config.toml
num_hidden_layers = 11
num_attention_heads = 7
norm = "rmsnorm"
norm_eps = 1e-06
positions = "rope"
attn_scale = 0.125
tie_word_embeddings = true
parallel_block = false
init_std_up = 0.0184
warmup_steps = 200
schedule = "cos"
batch_tokens = 65536
max_seq_len = 1024
doc_mask = true
Each number is 128 + 32 x the weight over its row's rms, rounded and kept within 0 to 255. Layers, rows and columns count from 0. The size above them is the row's rms in percent of the matrix's.

# layer 8 MLP down (transposed), 1216x448, rms 0.0453, rows 805-839, columns 128-191
size [103 101  96  97 101 102 103 105  97 101 104  93  96 113  99 102 105 110  98  96  96  95  97  97  95  98 100  98 100  98  99  99  98  94 107]
[[141 160 147  83 171 148 162 102 133 166 113 120 137 123 124 133 132  98 112 145 139 163 107 168 127 118 139 175  70 163  97 150 172 119 119 114 156 149 126 128 118 134 138 206  70 194 142  60  77 135 142 113 139 138 170 177 130 192  89 140 119 138 116 133]
 [107 111 127 102 122 109 162  63 119 138  60 196  60 186 133 146 144 118 106  82 115 122  76 186 144 124 155 132  53 143 110 121  98 174 133 146 174 153 147 153  90 147 163  82 115 120  85 138 105 165 102  86 113 119 139 150 179  99 161 170 114 135 183  54]
 [136 118 190 119 133 122  93  77  84 135 191 174 164 111 177 146 149  61 158 156 118 126 100  95 120 124 156 102  79 105 152 162  89 171 132  64  99 153  84 146 105  74  78 167  95 109 138 146 149 162 162  46 141 113 167 178 111 124 121 137 190 167 112 118]
 [130 118 172 107 128 133 170 138  90 109 110  85 163 186 138 130 116 113  89 112  92 121  76 126 122  83 159 104  82 186 119 128 134 111  63 106 111 103  75  91 129 192 130 110 142 136 142 136 196 100 154 159  86 111 171 157 147 122 138  14 143 170  89  93]
 [169 152 159 125 146  72 123 146 114 108 167 121 130 142 106 201 107 101 121 139 158 132 185 166 127 175 171 148  78 136 168 188  99  65 185 156 122 158 129 128  89 100  41 107  72 108 129  94  78  66  96 151 154 133 119 213 120  76 123 112 152 133 184 156]
 [126 109  68 138 140 161 120 147 138 145 153 190 131 160 118 141 115 152 124 160 103 103 127 101  94 108 117 140  86 109 164 128 142 117  89 170 147 114 143 124 145 183 143 137 140 136 169 150  85 133 132  64 119 143 144 171 138 109 128 143 214 158 130 104]
 [ 84 142 154 137 155 141 177 147 150 137 163 132 144 166 101 174 148  52 101 162 156 119 157 154 152 119 110 108 165 113 170 100 126 116 154 113  67 146 119 182 160  60 151 142 214  92 105 123 115 112 171 156 103 131 131 151 152 215 104 108 230 156 113  71]
 [105 149 140 136 104  75 124  96  51 147 128  59 154  99  61 130  80 132 112 135  61 138 127 104  74  98 124 158  61 168 129  91  85  97 118 114 126  98 116 177 167  96 151 123  71  82  88 140 143 128  89 151 144 150 124  97  87 140 105 185 101 136 108 171]
 [120 146 147 140 172 124 130 129  95 110 146 169 138 117  87 114 179 148  92 130 137  81 111 138 137  82 143 181 130  84 126 122 122 142 125 110 114  85  97 115  54 174 132 168  87 179 110 155  74 164 175 100  79  90 112  87  72 201 135 160 147 107 125 102]
 [145 209  40  40 165 153 111 171  65 152 103 124 114 128 121 147 135 121 131 201 148 132 130 175 119 152 145  52 115  56  78 141  99  92  46 129 137 131  75 138 129 170 110 119 196 155 141 208 130  89 122 155  81 118 105 124  96  67 124 106 157  70 183 109]
 [ 93 134 108 156 107 110  70 144 152 138 121 130  67  85  87 124  64 134 102  90 109 151  74 184 162  74 165 130 197  86 136  50  95 102 143 121  87 132 154 185 181 114 140 122 119 108 112 155 138 173  77 151 143 114  88 158 156 123 149 192 137 106 128 110]
 [ 82 107 115 133 109 143 128  85  61  99 103  63 118 131 163 106 170 141 139 107 110 159  91 116 111 165 141 178 157 122 106 153  95 159 147 145 188 150  85  88 100  78 187 109 105 159  87  94  90 107  74 152 171 162 152 160 161 121 116  75 109 134  99  99]
 [168 113 147 165 162  88  48 117  93 159 131 139 121 126 145 107 128 125 126 152 145  98 126  93  91 177 135  83 147 131  85  94 168  90 112 135 164  90 106 123  80 150 179  49 151 144 190  95  40 127 123 166 116 164 143 136 117 177 138 161 135 162 154 140]
 [134 142 148 163 177 147 109 127 134 110 209 117 169 164  96 101 146 134 147 173 106 113 158 115 138  94 147 174  86 122  86 175 139 109 103 156  77 100 131 149 169  93 152  71 104 146 148 133  98  76 112 147 131 169 129  98 122  79 124  91 124 209  76 103]
 [140 120 160 161  85 167 132 141  56 110  95 137 108 168 121 113 132 134  85 134  43 175 102 122 126 177 107 173  96 123  86 110 109 145  76  84  87 119 142 150 132  99 136 195 159 136  89  62 105 120 164 154 106 175  68 103  97 135  94 130 121 144 124  78]
 [184 116 141 179 143 142  71  98 147  89  90 113  90 133 166 115 127  76 172 118 128 106  97  90 122 130 121 132 114 119 141 111 102 125 127 178 143 139 114 157 112 147 168 124 134 102  88 134 104 170 154 144  96  91 116  95 105  99 183 127 111 140 109 106]
 [132 110 106 146 154 117 114 146 127 119  87 185  98 150  98 121 117 121 118 108  55 120 101 165 119  86 145 125  66 119 151 116 121 114 137 140 128 132 131 143  61 117 122 128 116  84 181 144 176 132 149 136 142 111 128  86 152  61  74 161 120 131 137 158]
 [193  69 127 139 157 109 156 106 142  64 174 173 109  99 146 188 124 142 156 123 167 173 152 161 116 136 192 162 164 101 112 125 129 115 145 151 103 167 145 125 110 100 118 181 106  93  98 118 157 119 125 125 126 172  81  79 125 132 141 101  85 116  97 143]
 [162 135  68  79 155 153 166 132  69 187  95 103 128  69 143  61 157  92 133  72 112 127 135 190  73  97 112 151 132 109 129 144  86 137 114 114 111  76 123 162 122 139 132 137 126 125 116 108  73  62 154 162  99 120 126 159 162  78 199 149  89  97 126 116]
 [152  92 103 121  79 103 144 123 132 169 136 116 155 214 142 149 114 146 158 171 143 118 108 136 112 170 110 138 194 139 110 100 145 118 173 134  71 136 142 106 112 132  70  91 112 131  86 134 147 110 113 190 132 181 156 164 136 176 123  97 134 148 138 102]
 [ 87 148 150  74 137 203 104 119 181 197 111 116 199 178 117 137  73 108 153 171 198  80 112 142 138 163 159 151 176 134 156 149  74  85 138 117 124 119 100 138 136 199 147 144 138 134 134 132 162 132 138  87 136  80  86 107 149  92 127 156 126 144 138 149]
 [162 108  93 139 111  72 171 136 105 125  88 184 164 132 129 111 150 130 205 147 117  81 114 132 119 136 158  90 108 101 119 127  98 115 114 156 109  98 173 136 134  98  72 119 129 113 133 123 138 133 125 195 143 131  78 170 113 108  86 115 158 132 135 133]
 [ 88 124 127 115 111 104 155 106  75 116 208  79 118 161 112 114 137 130 189  44 124 132 111 122 146 158 131 160 119  83 129 158  94 109  65 124 106 124 164 102 172 158  86 145  49 122 126 120 109  79 163 138  91  88 214 162 124 145 143 161  84 132 125 147]
 [112 116 139 149 124  73 143 114  79  97 117 117 134  75 120 150 123  95 153 169  77 140 160 133 129 102 118 149 133 167 146 138 120 129 119 134 191 165 100 139 130 121 129 104  97 106 142 137  94 124 109 144 111 136  96 154  57 186 101  99 137 136 157  97]
 [129 125 120  40  60 138 158 145 149 120  47 113 193 172 112  94 131 113 172  98 107  91 110  95 133 141 185 160 108 126 164 139 126 152 168 110 147 101 176 149 137  95 195 148 105 103 116 122 118 105 159 136  90 128 114 150 133 115 145 121 103 203 150 131]
 [124  88 152 164 123 107 152 154 177 136 126 100  96 173  87 125 166  98 107 136 120  80 107 169 109 128 164 142 116 151  49 125 100 149 120 118 126 148 149  95 171 101  96 147 159 141 132  89 157 184  80 129 165 115 152 141 166 124 113 108  99 191 129 139]
 [ 54  71 237 123  61 179 110 167 141 107 166 178 118 137 135 122 127 158 134 112 139 140 100  67 170 147  87 130 140 165 152 152 175 162 153 120 129 100  93 137 111 112 103 144 127 207 141  90 187 119 183 162 126 119 128 135 132 109 138 171 127 167 111 110]
 [ 99  72  94  97 150 135  98 130 131 134 128 164 124 165 103  95 155  83 141 107 149 147 115 118  74 139 183  90 124 160  94 171  65 135 145 140 114 119 128  97 124 117 142  75  88 151 116 116 118  86 134 109 133 114  86 160 133 142 144 136 114 107 109 102]
 [122  94 114 132 107  93 162 146 150 102 150 139 165 136 103 116  97 127 153 199 180  91 109 132 166 121 135 173 165  99 139 182 159 130  90  90 161 158 157 103 196 167  94 119 140 119 126 168 148 149 199  71  72 154  87 205 132 139  94 114 151 124 123 169]
 [162 114 135 180 155 149 101 107  98 163 115 133 104 116 203 107 120 143 130 122 133 129 112 107 130  97 116 130 125 124 131 155 124 148 153 164 114 148 167 100 148 161 148 123 149  88 121 136 126 163  80 105 125 131 130 197  87 181 103 168 173  73 115  78]
 [102 183 164 157 144 141 134 114  85 141 124 160 132  83 102  70 102  96 145 155 124 168  88 121 168 196 142 141 118 153 181 150 111 118 110 150 126 101 111 107 144 152  97 155 131  77  81 113 119 171 102 123  93 149 128 151 110  83 122 158 101 150 135 174]
 [125 155 113 112 131 154 135 144 149 151 142  98  75 179 166  88 156 180 143 105 176 122 138 118 148 152  92 136 178  96 154 167 152  77 121  80 134 113 129 189 167  88 134 131 168  97 169 123  97 102 116 154 147 106 116 151 101 122  84 102 144 136 196 124]
 [132 116 128 155 100  94 123 153 157 135 144 163 171  49 191 138 170  76 130  78 111 156 146 151  85 144 173 118 167 189 138 133 130 168 120 138 183 139 120 155 109 125 156 123 128 174 128 116 152 124 106  96 116  83 154  84  69 136 199 122 100 137  97 142]
 [ 95 171  55 132  88 138 135 123  83 156 106 141  73 131 166 112 148 155 114 139  76 120 139 145 113 140  45 102 107 144  91 127  60 122 140 189  84 113 179 107 185  91 100 116 126 163 146 142 124 129 110 111 176 109 143 129 126 141 146 129  99 125 119  90]
 [170  91 110  99 127 108 154 107 156 184 160 140 122 188 144  91  99 108 153 180  70 130 149 131 181  71 171 176 201 129 103  67 127 135  78 124 133 125 105 147  61 106 166  93 109 156 151 147 147 101 122  97  68 121 161  40 130 179 133 152 114 128 131  90]]
# layer 8 MLP gate, 1216x448, rms 0.0478, rows 806-840, columns 128-191
size [102  94  98  98 100 103 104  94  96 100 109  99 104  98  99 100 100 101  95 101  98  96  98 102  98 104  97 100 100 101  94  98  94 100 100]
[[101 123  97 150  74 112  76 116 153  86 114  85 115 109 108 100  87  83 129 118 118  86 138 105 147 126  86 140 107 160 139 217 118 119 111 141  99 110 185 175 148 126 152  98 202 121 156  94 163  96 122 170 180 119  58 106 146 105 106 131 121 168 150 116]
 [181 108  72 132 143 143 126 110 168 147 237 139 126 147 126  93 175  80 173 159 110 107 178  73 134  98  87 141 131  90 140 152  99 104 111 166 102 135  96 145 149  97 123  80 135 210 120 109 127  92 153 136 194 130  86 155 153 128 165 114 156 145 139 136]
 [179  97 110  96  99  88 186 102 117 189  72 131 123 177  99 168 141  45 116  71  87 108  98 151 174 107 145 115 124 132 171 100 127 201 120 159 171 118 188 107  93  86 124 102  80  96 116  94 157 128 140 113 110 139 179 121 150  89 112 105 131  70  83 204]
 [115 123  42  24 110 194 130 101 187 120 110 146 143 120 109 117 149 155 121  72 115 123  74 115 116 126 170 114 153 146 173 108 151 147 151 172 153 147  73 120 124 133 149 138 118 187 123 112  66 116 128  74 153 139 126  96 125 140  91 140 114  99 141 120]
 [114 155  89 129 103 148  99 129 131 125 135 174 188 124 126 107 160  72  51 101 130 155 118 129 231 120 127 129 169 121 175 143 120 156 113 135  46 169 176 115 147 192 136 123 113 154 164 115 138 114 183 145 104 155 122 129  81  80 170 144 117 111 134 143]
 [144 158 143 138 120 149  82  99 135 169 141  49 155 161  85 134  12  98 106 102 159 158 122 111 104 106 121 191  78  94 167 142 150 140 133 115  84 148 108 124 136 179  81  71 153 102 141 134  85 137 166 133 143 124 125 149 151 120 103 137 114 139 140  86]
 [140 166 178 137 130  98 142 138  75  92 143 141 174 223 229 126 106 165 107 124  85 108 146 105 121 113 147 103  83 112 112 152  97  59 118 100 149 128 181 150 116 144  60 188  80 114 154 123 122 126 113 160 152 129 141 103 138 149 161 127  61 110 124 109]
 [201  94 126  81 105 107 108 137 171  93 112 123 114  65 108  99 131  99 122 153  97 159  95 155 100 162 142 141 160 120 138 138  83 170 126 197  94  84  87 141 121 209 130 140 156 128 120  77 138 151 148 147 151 119  86 143 156 193 203 114 139  61  81 124]
 [167  89 102 255  76 125  94 162 168 157 148 114 140 151 129  82 119 156 119 127 159  93 103 104 109 166 119 176 157 142 101 140  70 115  99 135 155 127 126 122 162 126 192 106 131 165 107 101 126 138 127 133 151  93  92 100  61 143 140 139 120 168 103 130]
 [164  57 185 135 163  94 172 152 100 104 155  86 127 171 119 138 113 132 189 155 143 108 108 172 142 143 148 137 195  98  91  50  76 141 137 105 104 119 123 128 104 202 166 123 118  76 142 156 144 116  92  69 187 158 141 157  93 129 112 104 101 119  93 113]
 [129 141 139 154 119 102 138 148 185  86 112 180 123 137  90 138  55  99  77  61  90 124 122 157 130 120 127 127 100  52 134 160 142  97 172  67 150 139 102 153 143 149 107 143 126 132 126 165 150 195 134 132 182 134 136 104  77 102  80 122 149  81 181 144]
 [155  88 166 142 157 155 146 106  99 166 101 166 147 122 123 173 151 109 110 125  98 109  85 142 205 116 126 149  85 113 205 180 112 104 137 134 139 114 107  96 138  86 184 141 112 116 111 134 150 138  94 132 130 136 117 133 148 125  92  45 130 152 125 126]
 [127 113  97 106 173 128 136 115 169 175 157 137 117 147  94 148 138  97 145 130  72 123  88 170 180 118 169 197 163 110 103 140 149 113 156 125 104 129 115  86 100 102 143 118 101  79 132  79  90 121 120 154 148 122 115 154 172 169 105 124 128 148 159 186]
 [113 160 156 134 124 112 170 181 122  90 168 131 111 147  68 127  78 155 128 127  93 110 148  96  84 135 118 129 120 144 114 173 120 154 136 120 156 128  98 102 119  99 172 139  68  80 167 143 141 119 124  37 162 134 162 125 128 128 128 140 165 116 165 142]
 [155 159 107 102 125  44  89 132 136 126 144 106 121 136  94 116  90 148 105 110  79 109 168 138 123  52 113 135  92 151 120 124 131 148 166  96 157 148 136  30 166 145 130 112 116 163 176 164 122  93 148 100  91 115 112 147 120 111 115 157 154 117 129 121]
 [157 141 132 165  98 161 117 116 152 117 135 127 105 136 109 125 119 104 143  91 140 122 134 174 118 101 183 142 167 156 202  97 103 125 152 112 139 144 109  82 110 141 159 180 134 113  64  79  76 190 165  99 120 130 107 170 140 173 188 173 122 121 134 105]
 [128 103 199 148  39 139 175  57  96 144 145  79  99 143 116 111 106 138 160 131 116 139 132  83 125 162 167 145 132 132 157 137 171 127 171 113 156 141 166 143  81 149 128  95 118  87  39  98  95 100  96 112 117 127 109 156 202 111 159  87 139 134 163 189]
 [111 165 206 130 163 153 150 140 148 117 114 146 130 110  91 119 164 125 145  69 119  98 124 136 113 103  96 212  96 112 128 104 180 123 149 136 124 106  59 217 132 112 135 159 123 153 152 158 112 113 107 117 111 107 113  73  73 110 124 223 147 138  75 153]
 [ 99 138  97 104  73 115 127 116 111  84  93 134 154 124  87 106 141 124 184 156 160 128 109 140 172 138 159 133 130 116 130 108 151  87 122 165 126 120 102 127  62 139 139  55 115  98 124 100 172 150  97  84  85 135  49 132 133 145 133 116 124  44  95 124]
 [115 131 137  99 127 191 120 112 137 118  76 107 110 182  77 168  72 148 100  96 105 119 138 106 171 110 108 201 202  96  73 175  62 136 116 131 130 131 123 144  96 139  67 124  99 169 115 154 167 142 114 144  60 135 103 144  91 133  85 146 112  90 127 159]
 [159 157  98 155 123 115 135 142  92 123 154 168 119 136 180 130 167 156 139 160 162 171 123  85 105 133  70 160 112 140  61 202  95 116  96 124 121 144 113 145 100 148 117  81 149  68 118  85 169 108 147 154  92 155 158 164  90 136 108 138 108 148 145 108]
 [165 125 157 113 133 124 161 161 108 179  98 115 164 144 150 174 184 130  85 175 127 165 134 187 158 135 139  85 146 136 142 167 114  98 124  80 181  93 130 137 175  91 111 105 156 157 137  89 110 167 126  90 134 119  85 113 165 197  91 132 151 146 118 171]
 [191 135  64 141  96 148 105 215 135 134 126 138 198 156 163 111 131 107 111 149 149  85 143 131 105 180 120 150  67  90  69 119 146 138  75 104 154 159 119 138 218 164 116 138 155 130 166 193 110 123 128 145 106 151 170 149 148 140  97 168 185 147 137 172]
 [150 135 116  79 127 146 138 116 126 146  64 148 124 156 102 125 167 152 122 136 123 161 140 131 129 128 157 158  61 101 121 114 181 149 126  90  65 183  84 139 105 122 136 139 150 155 184 131 141 139 130 118 160 130 132  99 186 142 136 149 150 175 105 162]
 [141 131 138 131 118 198 166  78 165  84 101 166  90 133  68  65  74 104 153 105 152 108  99 142  44 140 118 128 160 101 153 140  94 102  96 110  17 105 129 111 132 157 124 119 101 159  76 132 145 124 132 139 127 154 117 173 130 111  81 148  48  98 157 117]
 [139 114 119 104 145 115 110  79 150 153  87 135 161 177 113 122  84 128 105 116  97 135 135 154 182 181 149 136 122 194 130  93 105 183 116 134 152  82 119 120 100 133 208 106 107 183 132 109 138 148 133  74 130 123  91  86 134 145 145  38  50 124 160 139]
 [136 148 181 142  54 160 142 138 174 128 162  79  44 127 134 149 132 157 131 113 116 153 151 148 180 173  74 178 128 100 114 137  76 104 127 136 139  95 115 141  98 136  98 109 160 136 141 144 118 155 122 167 160 120 145  94  63 176 137 113 108  85 140 178]
 [204 181 118 115  96 154 165  87  93 112 167 176  88 145 118 112 176  80 130 118 140 181 135 111 162 148 176  97 106 178  86 127 138 184 146 120 128 112 133 150 149  86 128  85 142 120 175 131 201  70  98 108 131 103 149 154  70 113 149 160 162 147 111 195]
 [109 117 107  82 114 175  76 152 136 164 103  90 178 135 119 165 132 175 148 135 107  50 219 159  58  52 105 133 132  54 122 162 113 113 143  99 135 118 132 131  91 143 134 107 172 130 139 120 156 108 154  83 206 132 137 161 106 155 148 119 176 115  92  85]
 [ 81 110 155  88 159 122  83  88  77 120  77  81 107 167  97 127 151  61 152 176 151 114  99 157 113 170 173 191 136 190 101 107 121 109  89 171 100  86 112 170 112  93 102 147  65 128 161  80 143 145 139 115 109 129  62 106 135 113 126 167 152 158 180 139]
 [155 107 129 139 112 149  93 113 142 167 108 179 109 121 147 161 101 115 124 117  86 134 115  73 197 180 140 141 157 134  94 187 146 154 126 131 151 101 159 144  87 156 114 133 158  93 167 149 156 127 110 131  97  61  68 171  75 139  95 102 116  91 117 147]
 [ 98 112  93 113 113 110 121 101 161 103 123 173 108 126 117 172  93 157 140  67 153 123 159 128  86 113 166 117 149 174 128 164 136 171  81 140 129 117 149 125  85 138 151 144 179 133 158 114 134  89 125 131  93 140 200 129  66 158 116 161 105 138 119 119]
 [131 146 164 139  75 116 125 131 128 171  98 100 110 147  97 112 142 151 195 130 164  61 171  73 179 159 190 120 179 147 116 105 170 177 131 140 132 102 112 178 151 125 199 133 152 135 175 144 115 161  92 111  93 142 205 178 151 164 108 123 127  94 209  95]
 [ 95 183 148 113 101 134  88  87 106 129  92 175 123 124 111 117 138 134 153 158 212 118 177 105  88 139 123  92  56 167  57 115 118 127 151 153 130 134 131 140  86 136 125 143 127 129 199 131  89  79 120 143 102 166 185 136 152 168 148 123 119 137 155  97]
 [142 120 145 147 126 130 173 151 104 118 139  77 113  93 149 122 191 161 184 141  63 136 118 134 114 163 167 162 198 144 127  95 203 129 132  68  74 152 146 129 124 175 114 167 133 150 106  93 129 142 151  94 154  64 125 119  72  90 111 162 157 104 131 132]]
# layer 8 MLP up, 1216x448, rms 0.0503, rows 806-840, columns 128-191
size [ 99  99  97 101 102  98 108  95 100 102 113 105 111 102  97 106 111 101  95  95  94  98  99  98 102  98  96  97  94 101  95  94 100 107  98]
[[137 144  27  81  93 178  91 165 151  77 148 162 140 130 112 157 126 177 101 101 132 111 188 107 141 137 151 122 110 144 108  82 137  80 130 182 123  65 131 118 142 135 165 117 137 154 107 155  96  88 114 120 136 128 158 116  99 160 170 108  93  86 152  81]
 [113 129 132  75  87 154 157 131 112  76  99 113 117 155  86 176  72 120 124  86 174  74 178 127 165 100 147 132 169 131 134 120  83 131 112 133 152 134 138 185 135 126 128 101 111 167 157 121 100 142 123 123 109 177  68 167 170 128 142  99  69 134 180 133]
 [106 142 138 153 121 146  95 126 161 178 114 124 114 109 119 153  90  83 126 123 111 170 183 146 205 102 109 166 118 135 157 164 150 168  94  98 114 118 102 151 153  70 110 111 171 150 159 157 195 113 133 153 145 114 106 153 138 152 154 104 126 127  98 181]
 [148 124 127  96 127 189 168  98 149 113 140 120  93 137 163  80  80 163 145 119 140 136 131 105  90 167 109 112 128 136 163  68 162 126 129 159 122 102 115  98 132 140 164 185 107  97 125 145 107 112 177 124  97  94  88 103 146 132 155 137 218 126 121 139]
 [138 164 129 104 110 150 103 130 149 112 172 176 167 134 124  98 125 102  79 116 111 137 106 105  82 165 161 147 105 133 151  90 144 118 167 212 143 125 190  78 112 133 132 100 119 132 160 116  50  99 139 114  89  45 173 148 107 125 131  90  97 135 152 146]
 [129 175 138 122 114 170  69 140 141 119 113 148 152 151 163 136  61 104 106 151 124 151 148 108 117 102 128 220 100 102 114 134  77 111 138 101 119 149  97 107  78 126 122 104 119  50 192 124 119 119 165 123 148  97 103 123  78  93 123  88 108 144 168 101]
 [142  87 159 105 125  83  86 137 113 116 120  51 132 129 166 162 116 147  78 163  98  66 119 135  85 129 152 119 141 164 189  88 120 132 108  72 144 149 143  46 173  72 100 133  99  62 153 121 140 117  73 139  98 184 152 140 103 122 116 172  98  96 122 127]
 [141 133 109 148  91 133  82 183 101 159 148 143 149 103 121 108 116 148 142 126 132 140 174 142 147 182 159 140 189 133 105 132 116 187  82 210 128  80  96 122 114 122 200 106 171  91 145 141 113 106 103  98 153 132 157  92 118 132 162 105  94 100  86 176]
 [101  70 123 183 115 205 164 112 154 135 154 139 104 128  68 129 169  83  68 175 174  54 136 133  47 136 125 165 155 138 148 123 125  93 123 117 152 151 100  36 181 157 170 110  71 136 115 126 115 175 172 171 114 131 138 142 167 143 162 180 143 125 157 130]
 [139 105  85 174  78 173 138 118 170 122 129  93  73 160 115  99  80 144 191 135  85 146  98 100 117 134 123 110 145 118 140 124 101 119 161 137  85 145  84 132 113 128 164 106 104 105 116 114 113 153 100  83 130 163 175  70  73  67 145 101 156 108 123  47]
 [ 91 128 171 166 161 128 142 107 132 141 131 166 112 159 172  90 112  82  85 126 119 126  86 116 141 101 111 163  96  42  87 156  84 117 150  83 176 146 120 174 129 180 101 118 140 185 134 164 100  97 131  89 226 168 102 152 108  91 121 128 150 161 154 118]
 [189 191 143 138  96 130 132 127 145 158 124 187 169  97 120 166 124 123 127 137 125 130 152 167 134  21 143 167  75 127 140 112 128 131 172 133 119  61  84 164 155 140 145 107  92 149 159 116 131 100 140 151 157 111 160 110 165 150 139  97 177 186 148 127]
 [ 98 116 160 138  94 153  53  91 152 146  93 149 170 153 156 124  90 130 116 187 124 117 145 118 134  87 150 135  78 117  68 152 195 129 107 137 100 114 175 139 132 148 123 140  96 171  75 137 106  86  97 158 129 174  98 131 104 192 134 105 135 103 129 167]
 [ 99 108 114 133  77 203  76 112 115 146 166 103 117 124 137 129 150 165 114 126 149  76 149 118 112  50 160  96  69 113  75 124 148  84 157 106 102 129  99 165 122 154 121 108 107 104 174 160 102 120 167 127 142 130  96 151 161  99 129 138 175  87 129 194]
 [109 188 176  98 193 103 126  90 128 147 104  76 112 169  86 170 127 151  94  95 159 165  92 127 112 137 113 176 137 167 144 145 150 183 133 131 206 194 154 167 100  92 150 131 125  86 120 140  82 146  92 138 151 160 111  98 104 170 136 144 131 137 116  99]
 [144  92 105 160 168 141 135  95  95 139 171 107  67 137 129  56 114 138  86 146 129 101 176 125  83  84 109  77 118  98 180 171 127 126 150 140 170 139 116 165 115  86 145 226 124 155 114 115  99 146  90 110 147 129 163 235 134 110  78 160 115 120 136  65]
 [155 129  94 174  93 115 151 144 119 118 102 120 129 144 119 149 101 148 114 126  94 220  66 111 149 128 167 122 143 107 143 182 173 114 115 111 157 140 109 100 106 100 160 212 135 131 124 136  80 140  86  83 143 136 133  96 144  93 151  42 134 159 124 134]
 [174 138 145 166  27 124 108  85 127 131 115 146 173  97 165 129 135 135 116 142 118 155 118 116 188 156 170 112 151 179 156  94 143 141 136 164 126  87 104 130  93 107 155  93 105 128 124 207 133 143 111 119 124  77 151  82 142 105 147 126 135 128 129 160]
 [105  89 201 133  73  85 128 145 157 107 144 123 131  87 132 208 177 135 123  90  85 116  62 134 180 111 108 113 117  97 134 153 129 169 157 107 159  82 100 110 116 211 103  95 145 129 114 147 131 154 148 127 154 104 108 164 146 126  97 113 121 146 157 130]
 [134 111 164 198 144  88 172 137 152 113 122 144 134 161 100 127 153 106 136 169 108 115 149 175  86 121 100 150 115 196 114 144 160 110 135 188  86 116  84 143 139 101 144 130 105 142 149 138 134 115 151 140  55 125 195 124 113 178  93  77 126 140 133 151]
 [134  88 154  96 102 138 144 111 111  96 116 117  90 179 219 124 129 140 163 126  72 146 154 159 143 172  76 114  97 128 190  94 137 172 204  65 141 129  81 145 143 119 142  51 158  85  68 254 103 122 147 115 109 103 146 151 104 168 122 113  77 104 169 164]
 [125 150 129 169 141 108 119 122 151 204  97 219  89 117 129 112 112 111  92 133 238 121 180 165  86 139 118 140 155 110 137 151  89 171 166 130 146 195 147 105 107 110 145 116 123 126  57 147 150 108 166 117 121 155 157  42  84 142 132 140  59 121 180 139]
 [155 135 149 146 116 168 121  59 120 147 102 109 108 177 148 132 154 169 123  91 152 118 131  23  98 154 128 164 151  86 118 117 133 130 175  72 113 114 117  42 140 133 141 134 172 157 140 113 120 152 187  93 122 116 137 184 132 135 129 200  76 132 121 126]
 [126 110 128 169 151 114 121 194 121  82 163 116 120 169 112 140 121 133 102 166 136 158 172 148 140 141 138 119  73 110 117 157 162  87 125  86 140 177 109 111  94 132 132 111 120 155 150 209 158 187 181 123 104 151 111 124 156 188 106 103 124 149 141 130]
 [146 140  94 165 117 142 118 138  96  89 127 166 116 100 125 120  78 132 120 156  95 174 193  94 142  77 153 130 108  82 125  97 171 118 182 127  98 186 135 116 116  54 162 105 144 119  87 150 131 123 112 114 141 139  89 125 119 115 129 111 151 133 112 113]
 [154  81 177 123 150 120 119  78 102 164 101 170 157  94 132 169 156  81 160  93 112 137 109 125 105 152 112 144 145 112 170 123 143 130 114 117 114 113 129 146 157 154 108 128 134 116 109  24 102 160 146 148 110 125 149 136 141 120 147 107  85 141  41 168]
 [186 162 116  93 136 103 145 196 119 112 116 115 249 172 161 107 150  73 174 176  97 153  81 102 142 106 116 119  90 158 123 159 113 160 168 112 172 145 101 117 127 176 123 137  41 145  96 111 155 177  91 113 133 102 124 103  65  94 117 152 117 152 173 147]
 [107 157 128 203 145 116 100 102 112 132 158 131  95 103 172  61 108  61  77 109 179 140 100 114 156 114 145 155  67 130 134 127 132  88 179 129  89 118  83 210 107  74  96 114 155 153 190 148 156 124  85 136 130 120 129 153 171 103 137 176 154  89  60 151]
 [103 139  83 105  60 114  98 137 146  93 120 100 114 177  92 174 137 106 153 113  56 173 122 127 137 131 128 171  98 173 156  61 137  63 151 120 137 107  82 133 177 132 199 101 122 106 170 116 156 122 145  88 102 156 137  81  92 117 179 123 169 181 176 125]
 [102 152 167 109 116  70 146  66 158  40 106 127 129  97  94 120 146 139 146 126 117 128 145  97  64 150 152 125 140 112 103 144 177  81 151 166 197  86  92 148 123 160 152 180  85 115 132 113 123 153  88 149 134  68 114 160 122 137  95 162 131 116 118 123]
 [129  88 118 129 127 126 177 153  75  89 134 155 137 127 114 183 145 165  75 106  73 140  89 149 152 133 209  70 159 151 107 109 170 106 117 182 143 119 146  72 105 153 111  83 158 130 124 150 146 139 113 110 116  87 112 100 123 135 141 169 100 111  99 181]
 [192 137 113 173 152 124 137 120  76 156 145 100 153 111  98 130 127 127 117 120 136 177 123 117 101  75 129 128  99 109 143 111 136 129 123  26 120 156 158  93 193 130  95  82  66  98 118 174 127 150 157 143 206  82  95  80 141 195 123 105 126 155 112 160]
 [141  66 170 123 190 134  92 196 188 131 124  97 133 128  86 108 126 114 139 240 107 118 103 183 140 121 100  94 118 171 136 150 245  52 135 152 102 103 105 110  61 169  98 111 122 105 120 105 140 186 175 121 162  92 108 129  49 180 162 123 112 129 108 116]
 [171 110 101  87 130 155 128 117 130 162 179  85  83 191 152 141 180 117 120 107 185 144 114 158 166  88  88 116 147 143 132  85 130 128  99 130 174 129 109 124  96  91  98 137 142  99  62  97 181 136  82  85 125 115 140 124  99  70 179 141 101 117 153  90]
 [148 139 119  95 202 133 124 141  75 159  96 122  84 125 117 162 186  81 160 148 111 104 102 149 117 109  75 168 102 177 171 124 127  90 170 164 129  90 147 153 122 131 115 136 198 124 144 127  73 162 165 116 159  99 158 164 166 110 127 100 130 153  88 173]]